config.yaml
d_model: 64
rope_fraction: 1.0
weight_decay: 0.039
Each number is 128 + 24 x the weight over its row's rms, rounded and kept within 0 to 255. Layers, rows and columns count from 0. Numbers have three digits each. The size before them is the row's rms in percent of the matrix's.

# gate: layer 3 MLP gate, 192x64, rms 0.454, rows 62-92, columns 0-63
# up: layer 3 MLP up, 192x64, rms 0.463, rows 62-92, columns 0-63
# down: layer 3 MLP down (transposed), 192x64, rms 0.429, rows 62-92, columns 0-63
gate62 090:134106150113156135163113082128111132144143145129123145068138094165166142142142144134155140136131174134111126132087114149174093104118102133166122118097105134135104130113156142144125136075179111
up62 098:120098088150141105141075125129154153134101191176132097136130126148141109148112175122110123110139128092104121114104139155108137119120182155122129111133155116147120116133155109169078138149102122
down62 099:109123109123135131174090105099133130076132116103113106099127163156162131141141115122139133146141180071169122129111130113180135107128113114083115101081132099149167095134116144122130116122130143
gate63 109:107111131183157118204170104142116153105099121123138124094105111147112102135101150115076128119154117100098103132127134137152146121100130082124136155149125111170139118121115138132115154130163093
up63 101:140121135151142144126101124135124121109120111151118133114148098068093147113184155143171112145156114073154117087160083125139128080120143155110152119165130124133114136124133101158135147167118155
down63 101:123106139108060093122118124119105125129122122167077115160101085126111159078105070153169109092138105131120123131138147131122142107132104136128146134129133125164119123139153161131078126114155120
gate64 095:132151103129123138105138086093120142155150148085076134145140133114142120151133169152121133135103160166117117122143140074168137109109160086153132109139076138149128127133077141156139099107111115
up64 095:159134090111111127121163157128129141085128171175103100088152093157125129111154129120095132118101107115103142139163120111175169108154129185124136101139132135117102145129140134149166157146127110
down64 102:114150150135099153126156141123110123093084116135163105094108109148133139077136117133144168104117078153127116147104169140129073101117131169139107153098127123147139148142138096130093143130159088
gate65 093:167151127133128131115152155116097123144167156085168131117091125128128109163124184132118155109152148129101149155172134117145149125127097097119137168137171084157090126143120110152098128127146154
up65 097:105159139108119139143049139119103123112143113119146137129125124153083107173102128124093156099120146170101098124124137098124163114093118140148178136134143121135142121129151115126116119113115198
down65 100:150122145121138103166178120124134140197151166114147109103128143137136147159169122133122139149122112093117112066121115169112101157175139146096109125148103105109098158123128111103114122142138120
gate66 105:122158155105132166129131146111136156169067104133093132119126164102067118122128121120111148074132120130138112167155110144097109095157127095128129115174149139123113117137152109162122116125093102
up66 096:142158129151123083169144113127169169130132155137137140151097092136156108120097131160128146081067111127130153160116135140112165142158072094125092119124112155153100141131139118117112116139121113
down66 094:123129134165143098143148086153121126137130147101179138135155051144157138126150153192134126111110111116131150094111138122144118148150110126170091148151113137125072143121114127113110153121146133
gate67 098:169124074169148132110114149134114118098101136130124107098152147142161142111120177134084123121151106139119109122145138135116093115096102110158112167123117090193148111122125117127123154074129135
up67 097:117117148126142124156147126130118076131137111096161141160077132114113133128143149124139096144160118066128165099117096119093103176129150170108142124134140161103122147120124110124165127185140110
down67 091:148156123114122127103128131119107162160119127101158118107149144139149118121177162100132097136120141177131103181093109172146165152128126105124134132084119145081157138115140081123128088110154129
gate68 103:128138126118123080095132152139149160132163120081108105120126072108133127101181152119143107093123156121129176124142117134137106124181158091126157123086156117140155148146134170111129121119123111
up68 103:156140137106127161096085143117102085175119117135142128125111135143154181095096106108125166126127133107126118146105149152097135090101107151118127170137173106145164152133108099146126164095121116
down68 105:134117154091124145092135119116081119126094150131130146132141100160112162147081098122140133156102148069107155104116147140143125137109153136141118120148121088111146140112170117100180095085150129
gate69 099:114176146105134092125118165124176113135074120128162113119115122127153148099105125174145133122145144109109117132128145152129124107107071120161125093149156143170144104096109156155132105120171106
up69 096:110179143116146174113149137100114141128160132139117108123152105106140120164184120156139109139148104099105088071128126136181134086135119128120116105087151147139138090113143147106136106140101143
down69 104:131125138146134102160117129142154090127113149118119139126117128120149157115073171121133156116147127157141163129103105104104118141150134156177171122158115110123135195139102141193153125113153106
gate70 112:154120101129129142114140116132127136166125155134140155102134152120154135124138154115071127090158113093140160080131104124096131180139140128131132132083078136139163091102146100137184120152114141
up70 103:160122124086171165131110162140118122162104133117112115141118156126144102140110178131151112139108150109131106137088096134105129132142098159157119134090137120188147108111120145175094143103104165
down70 103:140112124104126140106170097111150140127105134084101115137100147148110108148158158109113117108152103095079093141106090124124124120140126160119114129093137117077090128133077107139118132082084140
gate71 097:126124114127168166113071114134073156118105112134158128115145116130119102133124094140131126132172176138105098120125145107148105125113119120097083111162142139139141131162112146135098080075151111
up71 096:112136080129150096099134148102145123083127123110128162185136120127093147106142126149145164140155161141110114077132094137168120151144132147113130140132129161121134132126161103129153133189153169
down71 102:079135106110110115109103102125086160111117136138134146142132179119133125095150099175141104158146129161175122136091087142142122134125127129129101123170100094115152131153113100153115094079116125
gate72 098:130109072085127104113144124095114158142146145113144179129104104120119135146154119129111135147156128121150098154094119149087106141123067130127147126116129128143144104081083145099130095137106085
up72 099:128158149117157163153138161151133168110131126157125116136102109100118089129138133191092122097133133135196086124104127110141159085139105143106121141110114132143141115123139071147116145120125156
down72 095:170169127144132148085144104169098171139151144111133152144116155139125115153131148111087122134151107207150118151161133095121138147109102149090135100112155148120150108155109134105142142123128136
gate73 109:117105093135187124146115132149102117140089129122153110118148143133114109141148166089089095102176119115131138073162154155126159122109108100130115124147148171155103145125136143137125157098117090
up73 103:130095104136101152125096099136175102088133117123145084154125086153118122113126139177123127161142116153122129160198153119109128119168118162094168123137136091109130133122125120089141122113128144
down73 099:099122108128111099089092131119081140136143133096137153111118153153158152119113133168145093175153159077151099109110102171108099107123124146126146108138121135122119135136088088127164118120153094
gate74 117:139118082121154131147115125114146110141117124137168155106102117179153113133109136134136097132118156095128149107082160182106104117080113103089103154143139124156117140131110139105112118071163115
up74 118:151137141140119116112114153127154120093115141147106178118171109120129181133163128147149146126146145102153136119123104138061143080149130144087100108119122150138107158148155135114083114112097162
down74 113:156107119124124160134163153128120137136125149130106150132127136083154119117138094074140114113126117128133169119139114171107136124184107162147112132105181150133149141168149144137050124134144143
gate75 097:170131142097115139104124098171100133172160155160090133122157134130118126155141168132107128136150156112153138167134140158127122161125086078090134185135139139122141163125165129145134116110113112
up75 102:145153096100105112089106164069149133119163132096155144122136108086112120110133153109146139110108134152130089101098135066119137107153110142181113155144120139144146099140117137107105159135132144
down75 106:148117146139143141112136183079112127136092111092189129126116109097153139150157110121142167106118136143155122091088185144121120109132141167136129155095131113151131114158150117164114134133155142
gate76 094:131131118134173176140145194176117119158137168124119129124163114136113157120113136167142087125143120098133135137097163131082127164117125094111109151121160113113175126150127107135123155134094117
up76 094:130154153133140098076075119076118094119109126124137114134077112169163105123138168131115110103119115157144156150130144100134089096167101153121123120107096141140086134157154125119131133120127152
down76 089:117100126105134112108114095082145119139141128144133097158091138142126168150146127110121114171147136098156089165124115171139140109116129107093156142104144161110150122139116161155166085132174093
gate77 102:113114124170096132128122099118115106093166171147136136140147122123147134149116125162168131153145164067175076147117128164110097110125190136128148133116120118144118088126133098142125114132143115
up77 099:093120158084112147088124156118142183106142168113108120110117091149180088115104146133124130144114120140122153110158168103136120159168106149112135118154169102110121136116084115110142136149120116
down77 101:162134124164125145113107086132117083087113110127134135122091093109096117139117122172082111179134132145130171100148115140113103142134130169114146141086175129128103114130097147107132098150153130
gate78 108:177156122138153117121111099117120163132102135108160161130122081077160146103152093103164094149100146098171115136129117116086148128135108142130144118084121122138114119146105113130101077133112144
up78 098:125127107157127103140119094126128142161181122118138176145110110136114186109125125152118133132102125111172152129153149072114119120120127131098136120160142148147134059116124114116070127147162129
down78 093:154130120147113096141163114162090177177140162111133146129103141163131102141141146114116142109152130112092110127084124140150104104170137126129107131140109152106121192117112148119148127081089132
gate79 100:123181093122153081086161101158112103124089110082118126130154133107139114120135154111141144160167145116090099129142097094119168118123133130155130137179123145164153131158124156123135119151139117
up79 092:143146088154112113092125119111128089106115159121143173102118137128136137072083118155128138131108082139128103128132080133089201115114134115122127148148109125156141164107133095154133123145138114
down79 094:120084124124131148157111136134116122128102100081074147131114152104120161151101145123169122147136149097131104128135124128165120087167113107103125115116131098143134120158092139091066097110096111
gate80 093:120153147095124117146104108129129146106181129132097125130173115109150138113120116131162140137150123095116164152082119161063118132135095145137129126125103142149156139123089063159133099102143117
up80 093:075169102140102113097135160122103094130149122124168140102119054124115128121156163105136153114120101099138143125144121085085120128146125162156141120152127130138119137158112101142148151169151117
down80 095:094155109093140128142135125110143120126101110133146128154115157118105150152142126100147102087108115182153089101181138085149089106156166100098104102138136156130149134103148136134130163101105135
gate81 109:119166115115133119206118078108079155102129111137150097126101124118118081127121121145103113132082103124147133122116143091113106111117119117122070117126125132141114132079151140141131107132164153
up81 097:092157145126093171148121140094120098140151091098141134119156085158110148148118121171146135137101144114171117132128111150097113145196120159106125125167158127147112145148106098119130150106109114
down81 107:093108112125165173109149121166167131099106156140130099149144142131157139170159103124145155107100114142092125157165141089077121112166122107129145134132145123127169098147131123160088127150116124
gate82 106:119121093127120111116142098117138119131155153105147103137173083144134162158188171065158124136089160126119157129128144135114153090136137104117108139101139124155084136130127151137155113159145125
up82 109:132153111143089113133100077145128143147093097154183140128099154142117118127126101091126152083134120062121169081126118159096130112097123175097117149129127111126126136112138135123129145110130137
down82 102:162121156178128136116164125125115153117163128102128130095141143144138095147114109140117130088118104145121123127133107117128080170146166156103095126128168092111142104147107075153136151145109181
gate83 117:124150103178125110184122134117106136168071133104148118134157153139154133111141082158146107105114136104118123105098089112091129121122138146134138122137180106187146104122119145146132119111146106
up83 111:131149120135082140156136100130134120179144119113147116136176104098155113130148094116140154137127126125102135106121120124131090148131074126066115110136122134179115135102092171130174136112102099
down83 108:126171104132125157189137152136113157144125192155149162148132139108123110094119096132118098099165101152114126135114117127127134122104100176137147120135126120107160139079098154163126094117115144
gate84 103:124189108143131127149113140119143151175118090070158116089153139115138085142124121115116135098097133100088117149126117123134145115175120125092151142138147165152118100077147124153111147111130118
up84 101:115121154120131081135110102128113123158103097121122152149110130130134101144138123163134116148075137074187114159084100104114156171135093161125127132154174158110113140146139151149118103123139122
down84 099:130122099149164142163137136142102140170109148111143127133123121112149083106113143092144112151120106181132122139120131157147166112107117113083169103115115121151145103112152178146174109159091103
gate85 107:093121163126098138095125133139120142095102153103090116078122103119131089120174128143138139106089125105114158123136089111140112072102150157108090127140152130101143107144154115157148099115145161
up85 094:139108114142122110136087128108089157131144140148127133144104098118111130100119100160172140181126143086183139077116125133151171165122104128121147124125168142178132166103127134152121138138132102
down85 101:098124118138168121109116095136061128149102113107114123083123150095156112151156157145126139136114147076122127135144097160132111107120131100130081171119105102115142149132174155149116096138108145
gate86 094:134152161148113135061134148150103169110097135104097115097168107147159161147139133127153134123097117151151146163122136126128100099112133074153113101149091100120144145124156139137177135112138126
up86 091:125180143162123139104144126098093099123124144111114091115191117140150124105130156122109116079111117138145139117138141121170133131127165128176128110140109103157127161128136140090192112110106149
down86 092:118123082158102134165102132176146114138116132116119133115085103148132115122159134156118169092112105143110131155136121130163123127152123188115121140135125153163077174073123102114115149112131129
gate87 110:189117105107130136124132171110145140094123107115165106113128105070108115142134114149120168127077151144099140120111105126099093116111152090141124133157140165141134151082088122153150130127104135
up87 108:111118122135101130152147137141153156125168129146165109145131132129186121148172118133114166125096149117119130166136093138113125137128083112137132106132090130138154158098162075149098131139144065
down87 108:109103141123176127160116134103196137113132137155116153151148098125122080120124114127133143124112180190119150113140160114154115109123104097151123141125135096127123133148125102136067096131155125
gate88 091:156105085097087085110085141127123096140088138128142110116119146096131113142119101131124125099162137134111172156108109080137110102110159083112123141138132136070128145115145133104136159116122164
up88 103:163147167109158127164116104133109091114106094117135130093115126126112124125125111158090126126136140124121161154092124110134162144185127162143133153162129183150132174134075099130159109118123124
down88 106:124116155121122176126107143132199192118119109126150109096154095118088137109129123129112117121136144152109111133106164148137151135156118112128132115140177131113162072162125142133120161117162107
gate89 095:167116133125163150174141149124108106098102115159088108110169171123102122138130151129146129111124167077132130156165169108152121112116133125127118084158123144130096131116155145152159096105161114
up89 103:173126138156170168132125177128115096125102106144100125143099142142102103164124137146143137090168147130111134120115130121163170129118108149142165158111152116116163160120129161101148094090164139
down89 106:090125115139161111126126135141169175100153172151174141112138139139135124140161118133144135170111105132089150180124123111138155176160151116105091130105138111099173111102158115140119139153115129
gate90 102:141086141093150120172090120131137092126102089116120129080133095187119126130134120129123111128129141113151171152139174126120144118138145152124164132123140182120162158117146169132163149134157117
up90 101:135098143133143114137107127122132156141130109109128090106141130162134113091100146073108146141127158146086128141119125069117145122135107131130140118114133176106113127121174128156056094118168156
down90 102:129116101160163162128121157107159172104146101124089121127140122140141084135055134121171147115081146127110138145109122130137130144120132097104091153150132080120109158131117139092111121109139102
gate91 095:107108109089148187118124118135103132165106092107149122132133105137079124145166128151084084101103127134143118127108135132104129136160119165108183111161143088097124134174154132130128129120118120
up91 084:147111144129093125101131103126185125099154168112081137130136113118146132087107088151162089111152131141145135136136164132153079125135090103139099139111101152147139114113109122160129178149117154
down91 093:145138113160077119147122112066132135088140136101182112152112133125099115110136120068132086150146153141146118147138146122108162104146127132099112112134104138114188138139147157092130140141119111
gate92 099:121144152089151189119126135137141081124136123097112119084092117152155099144093156118107112105099131163114148120112129138125141089128101108171155093153088127150144147086161149131134135106140120
up92 094:215119107131109111082155114126125115094146162110133131090110131109128160125124177105125145126163155134164107134138123109148156120161146111148124105157138124139150156146160138175095119134121114
down92 097:080157123126131175129076159144111140125135138075108106139135120118122124107090088119135099093107111148136118116148130155169125070150106141127096085112123132120137134147128156149077111110146115